config.toml
n_head = 6
head_dim = 64
norm_place = "pre"
norm_eps = 1e-05
tie_embeddings = true
init = "uniform"
init_std_qkv = 0.0381
init_std_down = 0.00589
beta2 = 0.99
decay_fraction = 0.662
steps = 6415
Each number is 500 + 40 x the weight over its row's rms, rounded and kept within 0 to 999. Layers, rows and columns count from 0. Numbers have three digits each. The size before them is the row's rms in percent of the matrix's.

# layer 5 MLP down, 192x448, rms 0.148, rows 0-113, columns 336-391
108:441545529424439427515570495502509517478497510486505481589431532465521512473609480509506573552488461524530491448506537525580489461514503536514520481488549547426556410473
095:489466580465498469517566463548564536569490527510466523535436528541589592502554502460503485475433526507529570513483479491463472467524483417496510493506452468485485495524
099:526501499491548537475419483471534494463483538600538488565513524462546532532523558505519503522531489615466541583505450449533515492464500487530541515552502414503516460488
101:490554496510509488471548545480523532460536488552546488485515441437524507457566512529549564556469470517560464503599518494519490490480448488461515500454481494509430489555
095:500480458565569471472531465484493390507512478558491446477454486538469493483391538445475508549498561503494533512516471486447483481438527592518477580464472448547443460497
100:578580501510473493538465494486451508509571463467457498580562523415473479534477448434464504518538520452599502494531522498455487519513551586464545457567565453479548443500
098:496519467465460503519474514477427497438551494579535454459448498512514446569452489475497532566517528482467463465584423408553481518504489472493513503504542507492478438463
092:484480547547498474464467487487495403522447522466511438496536484485496456445498450467506535440532518540542465538534573469550503482463531419452435565526520629475517525526
099:514474530495531576488496520507514436505443450499526506545478449444515543421499513502491478519510537592508519509522479483509434493552527511472559577425402550507475459478
096:488529519533571529465539471483499494479527488549550417478469479450417522562459509519526521466438535480560493443480562456519536561479569429526553524537461509534631505472
098:546485522563518551485437455521471537505492462453529431501540474565448519509540509493473568504534552494519425544454491551567493510500439463495523491510543477496440524524
096:516409497567505526479439528464451521508520467475437484553398453458468525486610484539518474441519450512525539510530422440476517495546449463521500546496463465463499581486
102:505442514495506496511523475487509508463484536493501469528493447503542454594573520500535530531536530491559505480518430523478488525567476456540483514533509580522467477486
098:482490447524579511529544539560517531535507524519447539508468518494513534472509509464459491453559493494463419517369527457495521459483523487436538581453502514458528547492
099:481458520530555455480500484483511538452498527535547456538482520502525498478484498505494470544502467487562502437602562516527496508496500469547519528547500530438566477537
092:562426480534492541509517567442538442450536480508536532503515473514494537478452501524533556511545436454509406578497550538492546523560452479490521514460454523572578493437
096:468443485448462513542442520490520578530493507563419471483548468525534492478558533514426462538455500460554586496536462507486517486536532476460554535521517484531544520535
102:436521482524544615471540527484465519519445472440558499502494484565462487479514450544523553543510554474480509432537512540586482591480509479471494457590496528536493501531
097:442464518488494553488460547572543465446547451472508533499492492482485528423458552415382534513420506483484520529467496444555496562481467407494485486487444460494473514480
095:526539464468517520458436486458562465471544568537528510502528558525503474538518545497466441513493578547492513499570521495480502507571448558541475525510489459508494547456
104:515554458529566489484465538468522492520503527482490510596516538478468450507501521451543573530470473510467558454524446534485427510527490458529512439530491506472452504571
100:496470512477482439411474552498493517548539476484501497493510587488470470471451549472561545509538568504488449488534555539508553503440509503536492521601441467509408545477
103:517509469445450529551557487422546467497469492447492521518488488471456516564491519518533519488578530498462471483530441527513512488461467487532512547489443394429472541488
103:491475501472466494449474542447503479504466516491448487437528446514542432422481534524543454511518464521430470479506525504462524539501482465524516565529487508464498474503
099:521611507459430533394514530564559498464530555453469515458477452509556488484494507448508482506490518499557549507515535528485442467502483563552516511519555509534460537499
093:554437544538574561420504482529462482472546540484441567545500558455457474449542406546547515499481499569497532396566490586551488513539449483547478532505512434525462520494
100:528561425520520528558519574504511458456510490508478540530468475561451490489503522499552502517487518556547473462459497461453521489512524469494437547513484503493561503505
099:483523538455523467513474497444527545548452511485455529498533532517506524446520502495504525473536461476421572457500536459480492551534525516515428582542462428523524533520
101:490459514489475523471452531439490493536504500498573560489462560464522537533496483496512446472476528481524537459474502492480488532532466497455537505392520526459505468494
106:479484569510519515478493449533550459553524484474474500477533526502480597518493618487511475507535545487488430459504523472533578495504470552385487474427468503538537540441
099:546505595562489514523476523566470461561574523475517467428443553415488498521428440537552475558561500508479491470557459519478536499486499482521508537475487448471528446458
099:540490525514461512524497514626547582494523516451506546542532479508502492516496522516498477467471537517519461510487510546520514514470515459575483529479500474536437412509
096:520534554439492510498483541460532529536498509502498466462392468519453506530473467519508548548497544530517504534500573491489525606415583501484486456463499475514521567504
101:461410523457543536507489513530499422406433448486505471471466461546490492523476500481542573427508545469546497476540439547463494412462514456511491527493553479444457460513
103:462573467490511499503584564492505484505498549452554474492556548508553517558511491546470524479556495505445393571485544492513467525501466486552518471478489492550519500460
103:504416510533528545473483480498499449504572474498493549524488590482592524542586518428512497453500459493545547502393491525450552526524512473505542514491505568541502525554
100:483591557513497475528487533527544522454515487501512484459448461476500377522460500561546443468525500568499403481477514484490488440542540535571518477511457420573546497528
100:504445524427531492570531560507511447571490462557510433528471547572453484457519445505526500451442556522514427522532513586478484491467526494523416488533444447479455534440
100:527500500484559445500461487524466455533562479482541546562494449466484524583538533486503414456443546515474473472431475552529478517452493513534531483519484544484528559545
110:530528523487522541516545570534547422543580520487545450494475484531543555514476504494455521511541520593517469470450543484578507512554491503502503503519429472438425499533
102:498534530512499453527501513500556534505554472493565451547494524562489554460392551515522536490468470523465459462483495473452459510468459545451565505458500474548455527502
104:483517536520483468480440532507472453490507503521443470525519527468481498503440539591503478605525554471526518524522475479493487435523569513531585485487416495514534473515
096:503494509516533555467525515511548498507491444485553569509445492479473512549454457538485512489477496517537424532471562520409478532379529483475475511453524516533536487508
101:540555535490478494505499505470528496488493511525471501484457486498524425550438460479508538554511507465512513510513471571456497432556538540555501446525501463421538536456
101:552476579430536539561492477498557455504566481470541476462544492499495430492541466491488449528464448548530529464527626529484517437536496417441480493462502500470497506500
112:466489485516546503485511527439449576548466465461531516531517513431474500475475514458601543475420534464520541535438457440480549536516446511524506531462509476428475522441
100:423496395465486460546512459428421548489530532435527513474549487513530469513439494490507534505512555462401459547493519551583513415466505514522562503527493509574560529499
101:484427495481587513501485519495473556501567542481449421393514458515531494507517540494485585494478546473537407476461494534521471482554522485391496517462529485494535423494
107:524515481466496543524449514508508505450561535599596440479466474530478510510515427481502472472444439475533464485477454493509516507444488571528445532455497471479525534513
100:443521530538490472484436509490487422568463462577519460443488569474523499482515511485504567578505478555503464500499470514530500557496483450499547510505458531457427527487
096:470422500497538480503498468481545441509508524503429549451524555492487530500462514589528531575559437518405554502513493425509506517495498517517490518485555518494537507475
098:435450466477547522499477446527538463512490430540547451443540562466486418511459554509561504517506473476474428521470569462485523457519505548491527440473517481450470489508
100:499542515497422507446476420588470525467495484494525440421424466514504554509501478539543437495430555491506488493573425470551509523528491502453505562440526515497522367558
096:518457504494579455529521495501529530431439527597472522587574581511508492540539441513511561484515467490515527462476475482522518486456452554532564482514480597469480521474
101:511503480414447547504522476501485536465525467507551439442500438517599506541477506483547472524532531535382520402482474519528482523577536480543504534488507501504498542584
098:468485550524499493520505534466512538481524480467523507535509543509491453521538499447508426498572472457451443429458502470436481565527495551416472535494512472560526495560
105:497581457507456510496474541556540490501504538528488555493512455472456473468473462530467459484431527523447407489483480521507492512470436399534485491485507534531473478524
098:488528516531535433554552511518488488455502534527531479501516477533523563497542455511484470518479543482468511505519425535444549530414541461569450556458483537534465531487
100:530497525471464514546516465488527537497476508487466432472558517504460514547466470515501530520494408555462466435525579510458543439554491531527461504571455493552431512525
100:397560563474555533555474507495489504525508553463427524520523500556471538537506518513494521488571484469515486473520456536430502403497613536460471544491493497476462494527
099:472454397480550505510579523517511519526499482493466408466516538495482455503558538467450539476509523506443441456502491514516546497455615564478549418508501506522477546549
093:419498435490481503499515538469509485508547499396444491516576504522522560475469479572500538494577507453590491469529543516498499547472501503505490571472465521553531452412
096:529470414444452586441515409548490480491503452431491563563456475432439473485567518526509476510476507513507540498509501528541462542471520517473487471507558522560531467497
105:557545469486438505518437445544515440433573554465626548496484523507561449531493512509475569485494551528572531489550486535513462554479527499513459511517511464555537546486
100:477496485476532485488585493408463553494459457483546571442548470475468484547433467490517565515571495576557514555553505534521503423569568492509500499528461458481542435505
095:523541423455523527540539510511497406492494500449536480477489523543510576498474460537434447495498531530454531436599492510544631564446493510495547412539499526463406510515
097:458533480485429468524514479535470404489498521516573522520410530594484570514457489459467494536522458501449528501549546540480461504559465483513479527498474405462486592406
125:433470514521507499511504404588574528480500610439522484444507558451467486565496388467491466531526428465512469522492472506518401441524479525527507482484467534539469440525
109:602452488605476456498516506509459450507492505490511534456550467508509490456457457533480439507524469459492556466482580533523462458520492463564494481543528436471543484510
102:459435541520499553483434541510493481472521501520505452459481457472442544523562533542540492551426477429445550479461503513524488571418545493548546498536499489564536530463
100:506518471443486507475500493534488515543507518481495462510519498546468520492465520514475450454508477495437510464522569567530520400479499417481537505511378533440619524481
102:480491514524443497462474448476541452506478549456466525538472489454519487455428451574516532496465509401512495529468510552485469436489488559473504536494486575467573455507
100:448486450552438412478499500589474467504517511521501579519531492511515550525515489484457495447524520459495452511558520516454491495564561472488544522538433540542475453492
101:532507450488531545539458485470413459443456526508464515486476542512504515518482511517542523482533589525511577478478483528445513436546484524585419548529532592480562529513
103:547490520459480476512489509535460521553567562484532516488466514456413469489422528493508463514442474509507509519467553497445463518568542481451452431478526523488476567495
098:472484495565418475509444469574525517484527603497478542493497512499498533513499450495513515551543520508590354537504507492535545504435480463507490477509511549481555470482
100:458451508532569507558464461521452504398535494442474462496511498470546523483499461487513527486461592406524531536508617436543497503561484540448468478453557498460529466534
100:453463475533474547439531502550529467483475543532529457462498480503420501493469499566514490474443496447413464579495491474540463439494457510472523531503550490468436514531
097:461512451392431460496496501550528518463521528530554492553538546487565493461470512502534485595554556493479470552450438545509502531433492504503530446588546528467427559500
099:513547482473515486470515515437521489537457496549477471495477507491460524456522495559465423502529453512486440532484504532452527481441505446429541502436476522508524470472
108:439472539500443559520501508472500500549577516528521511435571417467430538474417505473457440465536462384499540498495485492487488500542469509548488467470490445485535491541
097:468520533521525459519513506521549512457532533529484523524456446502553514612480484520490498514434472456531574536442563526529444440481479516497474535524493508556521495481
103:474549532475442498487475406517511486521449526535410451468494507538520522523449417461482476474551565489485503496475454524453471475528525462547556414470560538478475439431
103:502475476542520536491491529536429500507526476463561504470519568431404445522497515555496583468514464487536466501434561492490506462457519462451503516487526474521476483518
100:535491445529538508486507491493480500531532466409443505541550464530477477550468472547503537553480595522504515513457517514518486447495581460533460519492450507542508462487
102:543516440482510443456516519488570470483499562449502499492573598485448468488503550425570485562528444486519476522556532427491544513451474517515463542493510475464448462465
096:415481538519503526568538530459491474569528512502470446560517505491466421524524432496488453539498481512503508469549548434498449454463538546516455532485471472456559488494
097:487531553492514468476461545470517543483517478504524447519485554575491460519471485463499532500608443538437422459495599504551464453498488524513484501504515490503499484408
102:523449446457508465479529375509482512447440467527501446515507490474471422485483480479498480565474447510406457566523582436417473541425462511491522453456493467527527555462
106:528502518486561512492477488547469532502464525524471530538518473577500465463463512485541418495514476518527436570488461485537521517499497473431442472546489512586507552528
110:442463471483449518476487470468454527469513477457503531541422530551498473474567549519512459461472468457425525485481545492524502521522507520472525453581494477483471552487
089:530519524531494534497481560481491443460505519401493567525527482481507520471500477540573523517508511506474425501461520489484523484569458622465501525468505478512543508523
100:471504461404546535529499550605473507479458546555467487490453530472496467497467398494538479505480540480540549463441536486549550559546552454566508471551445536560481482552
102:546490495485561585468509518488476504534571471459465471451539517508485516519484499444550522509476510507536416521463505423496478501567512474544506442477480480499480512452
103:447543466507516503511497518478515528480512430526481483458530522532435393485461508530593490539496435490556518490448579533551489502558536571454461475548481505480468542558
094:471473550466519517415508544511507462538513480504463561504565531546531572465410449524508546560581503517466521463488471463544471489437517510572579411497518550497475534514
096:453465512445533547531458475531480489528488548458527459498500514522509531461517446517517496588521456501537431566486508475467553478549524537489547534493507534501528527458
092:517491549536514511508520559605454482493433472492499464423442500517588532454478464529528511534489547503572478504502496483429519542538469463490586574504519518542494540486
097:527511507515497491468454505460517588494527447454497419446487520430475435488458519478520532571450547491529499466510522518507485458490485501505465485495530435559486499407
109:559497482516475461480472488521514479508470464519502512481484488491499481528485521506468549503448502437448496551573553498505520547435513467557412446474582479541426498543
098:515514466523451485487528508494458460457525466515566484568487494508523440548496493459487423486506499452443470448503503488503444490477469440482477566516428479547534492474
101:519548427510551487510469571483494547507501479502507489498444490509518416472561573515466446508467441530598536519544510523459516459480503403482511532447544506462537524491
098:507484567493430553519490508470474516514497555502501442439478438455464500543505529549467460480507446464513480452525454461475472490547489583492555520475503535422479585452
096:484509436486402420493484423462486475503511536471505488519484437560519537505467478554412532481483506500470465496506494458484444507512490485548580475548514552524517525536
096:490481557483509450554505506491507543479498450525553543478462505521409563499531478496442477427515473459499561488547514512496509520506448505488487469466422446469488544546
100:481522395521471473513487547484496527510506505482530470491531455526553578429544474493423468442486509499502513465484496491523541527494501480458538474489567487503474449530
094:500462471441504509439486479476479436534479534477560486463473456445444518503520521618519498436413538449443525506468501459484473403430466506478498517495526504572489508593
096:469500447465502507520506540444481442472530501542456512450482448495518475511586564484557409464457543502497499368518470437481557477477587495524530557497503504461507545521
105:505554407499533460498472522497485449476476469524445473453418424501464503452515447448446508490518526577443468591481475467547496514499498470505511565475446464472500495500
106:478440452440500440585534494575486479538526481495532417488425476555518495465491481538479442580469507455454592481415535479544496487481549498494475527618516450516486464497
102:464480538440419546469441560535511543467523430483495533598487434535522498541424532572488493491476514504476440600472507454528489533480545490519490417468534503544503529528
101:495448463540553532494423477487527454489427467446548561525437436501519511500502541540480505552473494538458504527532514453528449544428538538504497501522522571516480548524
101:545514519484493514527540496472526480513452520504519527427495435534469504481556492548521466472481464454477557450488518502548515484539527399553427459483436558453515458486
100:575514441541498530414558480552456466491554493497535514561425446438538498513536526510496523522469548472543522546449457474565481491552529455562594485543577524515531520512